config.yaml
hidden_size: 224
hidden_act: "squared_relu"
positions: "rope"
extras: ["some layers without attention", "local attention windows", "gated attention", "exclusive self-attention", "value embeddings", "hashed n-gram embeddings", "short convolutions", "an embedding shortcut", "learned residual scales", "capped logits"]
init_std_qkv: 0.0333
optimizer: "muon_variant"
schedule: "wsd"
decay_shape: "linear"
Each number is 500 + 25 x the weight over the matrix's rms, rounded and kept within 0 to 999. Layers, rows and columns count from 0. Numbers have three digits each.

# up: layer 6 MLP up, 896x224, rms 0.213, rows 369-421, columns 168-223
# down: layer 6 MLP down (transposed), 896x224, rms 0.159, rows 369-420, columns 168-223
up369:473451503541489499516506497512492481539494513522464462515485495549489511483507531511484532485483526458499555519507484515493535505519525502511475511445499495472508479511
down369:514487498536479544485499487506462545538482534500471483488472523539496476509476488453443518482478514480488471546480517496508503477484516474533482479496469467458462510512
up370:476484469483507446518479464537499476503502492472538515528472502507516494473497489481486469498515563487492544529490484514469506506480502529491531456465501524502481448517
down370:538469525530501522499508514488501549485517517527488495487515494490518512492534485509484502516540461466460446531540504531523514469503470482449492512540506469495527522492
up371:460549520581523527444478511550515517542476492516510485479499520492503508514523538488532508489480529498469509481452482528522531431524513474497502530476521517468481477492
down371:522518517504504462542459505503562475478487527555522490484461527484500491498487543498488496505517503539495494513414558510532462514493527500500492485493519516521561476512
up372:500492498511491457507486477533476516534511483525541487513507522455519523497503492511509526540534486501528500526492441528498476534484484502482510488472479462503507533494
down372:472514506509484559489523497489517526488522474525493484491501482469473489483504514487475516445555452453491564498449533510524488504478506493450481567482492480511519551473
up373:479474475490487526512546501505508510495456543482522510508506517541482493504488491514483527452490514473493501523459466532499517523505495452466487525488490471451502465518
down373:442532503438491530486545509481476507474498482509526466475446466500424488500528533522490512504515500463482520513489502500518490484518516489502494503536538510510521514483
up374:521517484479490506498541490567485457501536510502520485458515488495561491425538526477488483520539524472490469506490535500538530544484486497540499513433491469519483531539
down374:507471528546506478476484496456515522496534526512479499505430499536516531484521477512561478466526526501538461501502471499510533569485472437483471520495476465473477548512
up375:481537428511493485496489535468491541485523485505541498521526460510488501446543493451519485527504549483521492511529531493516499521559531474491471503513477509520498543494
down375:480531492501496478488536496480471459526481490522526506479483468491478523471524464535485468497484498496546510514530507489516471502482499497492506492484434482516535473444
up376:504447530455540498432518506495539531517543499486532506524527485530506532482481454492487523496459455478473472508496491505511434447492468489485435510531490578474479507501
down376:548465494520494525516455521475503505520517462534454478486495454520503494497509497444483474506464510536460506505506512509557515466524484524492540456448526482465517518492
up377:522512512473472479472558538512508495551461469546560493534490500506488479431479488498497498489467491491476506518503471487551509567509499512496483534450510450484488535514
down377:509458497506527525518522542520497497516466472491516520475488526480488485487488449482471499520471478490513508477503465497537488514478491451534512512499477508467515472480
up378:522490473589457522466488500482487508547515488492474519518485541482487525509497513481465486501469482490528485497482515486518510526501514487475447493479494500509497464468
down378:489517443496494460510551461514524524492519502503466524526521480533507494489463519509516516561548506492532475501548477530516494546488502493486473517511504438517459489544
up379:524486491504497496473510456542510507538475486498511492508523481532476477569508520505478529467505510499484505475508509522499458527501542509488511493483498522531490502514
down379:477530502491533525526478493503474467516478516522469519490539471499528510485535487501507484525513526492434471477448511543490519512477472478512522509518532526479549507498
up380:515516506483531467449491501521510518534479485487492460433558484517504472496530489453505503539471469512472476515488535473502510504558506500522518519518450497473496482493
down380:512527504498512524535451516487555535517514477516540509436507477490514519528493508478476459507550503470492455488492523503495511538484455512509543514514464491488492530508
up381:469507495529544488494489434559470482509476484518443507534467541512458462492509519511521492529482474451511512504502503457470555507478511500506504507466522498521504455496
down381:510477494496545486500463497497457504491509516513474479528505512545556433503516537459462435513543497492482518492492504479493493480504514529514493477512534502473552470480
up382:492508493499484450498469528474516503478542530496476500539547538508475516528497554539499475471524498532547474480479475521500497495526498538471482537486535527497504477502
down382:479478503420497453505467567507531501525583494506535518509563517483507498506505524460528493457467501539482503512502485494495478517497489495483534538473472467492517488537
up383:464481482494510548509489539485506476537490483479484498530498495525493484478462511548453517476482521521479511498510497518480490506439543515497488490512508477531465498491
down383:502515496518511526537466481498456521475514479501468518501503509495473488482503466536498462507545504464514517497524473508491522496466502519515541474498524429466522530485
up384:492511524554505529486508465517487480543548491535454467480503520517513509521545521534473506501496540537492489530493512521502516515490532511459541536472519511508518497527
down384:523470493453524519488490498506483503518460500470514504562505425533484482519488562452506458552531488522493489468475509493472512496494494513564484498526538523487501502483
up385:493506521485471469471475506523498503459516489516500480470554559472499536510492527499545546523518506546469491487494491502498505479444537494485491528484493485451507468485
down385:471468477499498499485452506520467537520492574473452474500503504513513547516479577465534529496501467500495486522491473517526540504510482489486521497569542493511512473532
up386:551506492497456487496501521503506504516518515529513536534533487482479509483482479524447539473536537524526564548504477547549473512509479450514506497515494545501515543471
down386:494543489498504499490485504543496502481498502481488515494483534492515493505459481521529538496531488499574511492482497472509526493495511521519515518490481459486512457495
up387:471506505490487513465548477455496463499494513490545535545483512502481485469494517525502494479487477472515514493519520533510499497488506475512508522492511494509495526487
down387:524518501524502482534465506496468510523489471523532488508501523504540512551523494517483497542469531469530513530494510512528481509502527500509512487520494467460506530474
up388:480525534505504564484539541469463488495471471509505500512556487473463479522450475493500525472536498550461470520519544499476498495545503515438538474498482487476459502502
down388:469487507523480512491486449486543483501546490503460483506535472455466516512490466476474516514540516517524467511504506492509514489478487506489566517530486489505518494472
up389:455531444491523505501525477527498461494562473513500474522496507469520512463509481524471493471489544522535507500527483516499544514531529519486519487496484497499452496525
down389:459476561497533485486474486553517523501516512517508512495502529516468441523514520495501469492530518477497513519483533486529503507458497482516487475501501487493514492508
up390:494475462494503494449440484434485481506517427528512518505554493476468493535502478493475551444485496484514499533448496533494458500525516467526506505508498503526524480505
down390:525454458492545511505513539486517513492475516485519477521430512495484521502515487504489460502473502493500528518510509507533526498510480536518468487492462565501497522550
up391:490512507535503490512502486490460503505575474552480509497553542490497505498519503480490490541495479524531524472448488509489509496510463472470504542525490503553544500516
down391:499505529531483503489477487483542541476452477464515441520487469531521512456468520491507465446472505462462528572529494482472495491518513507524512443497507502461464514490
up392:504492494504512502555512497491505489515468488494527517498539522481486467484494555469514497521507528519470520470471515453492476489518472498469514475503495567509496544505
down392:535533526502538494523489543493473515453498527474492465505445523487462484502509519501509528508490513463493509487502552491479529499524481492495484525507503476473517505479
up393:501484495479549486486505473515545532506531503460516484507501478519484545505498492465500497499531515504500536497487498520538478493474506542486516495507443507493482519506
down393:498431527473481498567516496505477487494530478529477514494459511508514520525522532500498496494515491434508539495500529446475488532484498497526507479527456469510535486504
up394:478471471517501514449510461473506517500510499491474475466497490512517477498526518522499527525482491485481479485457507506492485500511516504475488522500488504503515510470
down394:470488459503482504485506461505490490517536476497505526457536503519506467520531533495488521472565415487443463512466499463508447521500444490498500560518486470520516507506
up395:468496518511463533513518532527465531475508518496520529466480487524497497489492502513477530487519488475487498479486523506543505500513534470531530487497461500473478488476
down395:471471502525508495492512496546457559491523497517460515511504492503494502494492507500480537539522509511548510510497498489511538503506474501538499478535507453463493516509
up396:490498468511518501456478477508501478474514524515520521532493532488543480517527527505471485505531492501511504533489497546509517470515452515480490466485532410493515497524
down396:500486537524562447470513462529464517504524547486504484495469501449522519546496511481480472515506517492445490512537521473537499525509481515511500474512492457484485503557
up397:502478509505489490515482512482492493505513498493517526530506529474554514519471495490551467489503488549470477501448526450490461492513501523465537526513527474512495489505
down397:517440463499484510506507501519529503524556444506532564532528511539497512521486480530493498522544486504516503512471489479512502466511472498480503547480509489470522470528
up398:517486483510474472516504451499451533477475531512553508473493498535497504456491521505481491496483506457484491504491528492533493488552450512515507510487544507496504519517
down398:511471525486471492497496546490485524537509478486492495523459520453546538488480496568545509480519539510565462487530504549456556516447480537512519497469502498536498489499
up399:521473495489511472540518516483514522480444525498487479520501523544482534508491502505523453536448506539536526436446503532518520552502507542498534513516466525468477460468
down399:466444502554489525509502515482527544485480510544504566529499514501500453477487495501453474519472505521503487488498487467536515517518507474421540512481510512527511469487
up400:461492463507517468484501505475480437451539475528466503465540550476490510503482484546541475479481481445492496484544485466499475551496508520512551468439535527491512560497
down400:506520534509469534506472528543468547485535494533489470483497487529510477500541479479489482515447474479498482527519535513513528557499513478513502481520533484526539535476
up401:474490506527542528449519487484506493477545511522517479497492475529555535448480539501514503509502520475505521501523491550502509481491483491483509499496495490542478488504
down401:531503449516523488486525504489523504543480451538503500520476492532562506470506548504479505502453488460490488448488492483532520509486497550507493533464475518494494484533
up402:465496488519440508524481453517477531512493525510494489516490500490503495499483506514521506528492521539465455486534530527506479516490490509502494511516482499519501515504
down402:537511515500505484501491509468525487476500498485490512460508471537509506513503491503474504428543491477510514501510487477459480489483552456460531510553544482517486446471
up403:441539520475485505495456488456503511507502485505479505515524477484508519506467487495485552530504490462521482471498502455481451480535531535519483531464529515472463503489
down403:504504500495528511460447529471503494525532488502511505528494509468507506511469499500496500503493480518487520481529534517543505499534474493536550489519508487474477517487
up404:504501504503514504518517505468484526436498493550550499545533509481493527455504495555502467457472505458497498474497500509516475471496509508487497458576504488481484501498
down404:503469500511534514503482502516437496531522489470486507522470511493460508511488502512509518516504488454530505491475506536524532467486482464505506460480511518491513517494
up405:494518526511502495523523527463510497515511499499479482505512481480485491480512474560495521494543472487529513501454491498490500496514504473496477542479548474503487489508
down405:489535476463516482482541515480540477536539515489505538494474445525502508530482497478479511523523487499510521480549521482522494523470499520550470532514478517462469527513
up406:495475515506490485503501544482517526506489494497478483507501496496516527511508513471531512478472548534503475514495454497528492517504463512533448528510452518529477455488
down406:484468519529471492504480479489480465471478504531509513492486539516508499484490506505494505517524534522489483490515468493524491501465472471476533541523496501502478475478
up407:506489489527523547521517473472481504492465490478489510502490492463491502465511518522530471465481526470509486484519509523462481479495503551487491489482520486483507499474
down407:486515521532546468495489514465477503490473454510481532515478489497480480511565523493518482478489488432508468561498538494522500497475474505484545474556521496467522490472
up408:465503524518478487519524538519512460520479511501495469531517516494503497472539488504489527467528519518502540503511473494463484533453498541460490488524500526548455551503
down408:497515521483461499485487465514516455472525502513509489523484488496460484497486519466503501512486459506524526514539499471533552540485482526497478520476514491512480493505
up409:545506493540484503478519501450509515513500522516492523470477511462490541484508535473498541475514514482466520513491481541504504487509477440506534535500504487514484506497
down409:504477508499477514566501477467559497492534513481547497499479505480483480484488533530482476516511514515491511440457450476473447455483481513478517488542491486494469494469
up410:510501540531532511465508490480487484480462526522496508459476514472518469499506520464498565487472505500482511501486525486527483538502539514501474502490493470505498521538
down410:527476475512528532557471480537523533487533533501498493455492495486519527491479485532497523460476500508475501492528513482494510503449520503474509506511507513485497489504
up411:480504514478502549486488519549484489481512513517512494554477514522520496473496545506556526484523500467494475531550519514502535478477497484527507510463520524492501548548
down411:485483502499486502493554472527478511521538532523516511501481482508461523474461498456514509513513480520507480523490532484510553455530553503476484478461509411466542478516
up412:505518496526522502490498496509490504498496509518493466507494525479507510496474478501508499503468459506523488539525513537500473476546548485500528508503513537491507480460
down412:472497535490495505492499496517494494481556507480499495516517520470532502527520531532543522482525474541491548545490505509508491521477493505510483501483509451514471539474
up413:479532505464530453474538492470492459541492519497499531452515501485500489520504525531526513480505482517546511465493526518511520506513530478504493501478495526487476491502
down413:475486482487525555490489495484509496510453479497503522461499504513544472509503508494469474469464460515524506479493502502493512573505512542540470478522488523471452459498
up414:506453481525460508544494491512501508481531519469503502549480533540479495485504478498548500490535540521507556531479486502430466530491443538471478494445476519528451453540
down414:487476482506491482549487500537447517515496504484493518533485529480546535472522470553557468534528545490501506454549500485458534507472534555531471493505491544509471513546
up415:517503458483487543488453497503452483467492532483475498512501470486483496499488525505475513540527506482500467488495520472486499502450528523523504551501484498515514450511
down415:499489536497533520489531476471509519507514494492539500502484523569477540486466508455524526459479503534492478525483487487566524515562479506456522512475535498546498491502
up416:487503516493531500503521494435519485459564471508495484511516512477498485478482462472488491482484468491507538509523485452494461531480497484476504477507510543487501536479
down416:526514514523478483513487554520501503523539519543499521480478481491490478523476487454505480501492475514505492502469504528531466530527535477492504500496502504523452499465
up417:529509537486495491499517552516526505508496518523517495443488506523527491482503490496485504514493511479506514495506456486510491489517548483499503482473494535516531528500
down417:473561484494460487457525508517485506514489494507492472504513540496498539461501496513521500547503526505502431481471451511500474498493543473543534496520502491511514515507
up418:471478458502528507488458506491500495522476526520491481504464504531486535447486473488527508511515507493470429497509538533514511462457471516509474484462492516520533511470
down418:499499538500498488500492547507478459459522525455527490488480525477454482498484538481534504461517541465522538473511525455488506523494489465491543518489525482524475475532
up419:474540480526455487524477503495496463425505465504500513521492499467547538515494460494523548501474506465453486488490463498515510513586497462498505488499505488515508517484
down419:501510505495448512488502501493499486479516506504519505455485497490449499508437493495510499509470487523504488504519520486521486470508481478527490495520475485520503482496
up420:547542502461501501512511491468503501503520526501503506537526504448480484500475528531512477437474478493472501478485492488493492480531476502519524534474508450478498507454
down420:486451492541542505486535514473516493517526501525527482510514483543523446485508507500522526518516536521514500524513489502512534507469563466478515475519475530527542506478
up421:516502517475513461527466504503532496486464474521492469504488488574502493517459522536512470517455532522479465519466493522461446525514502462490440511460483523427521481550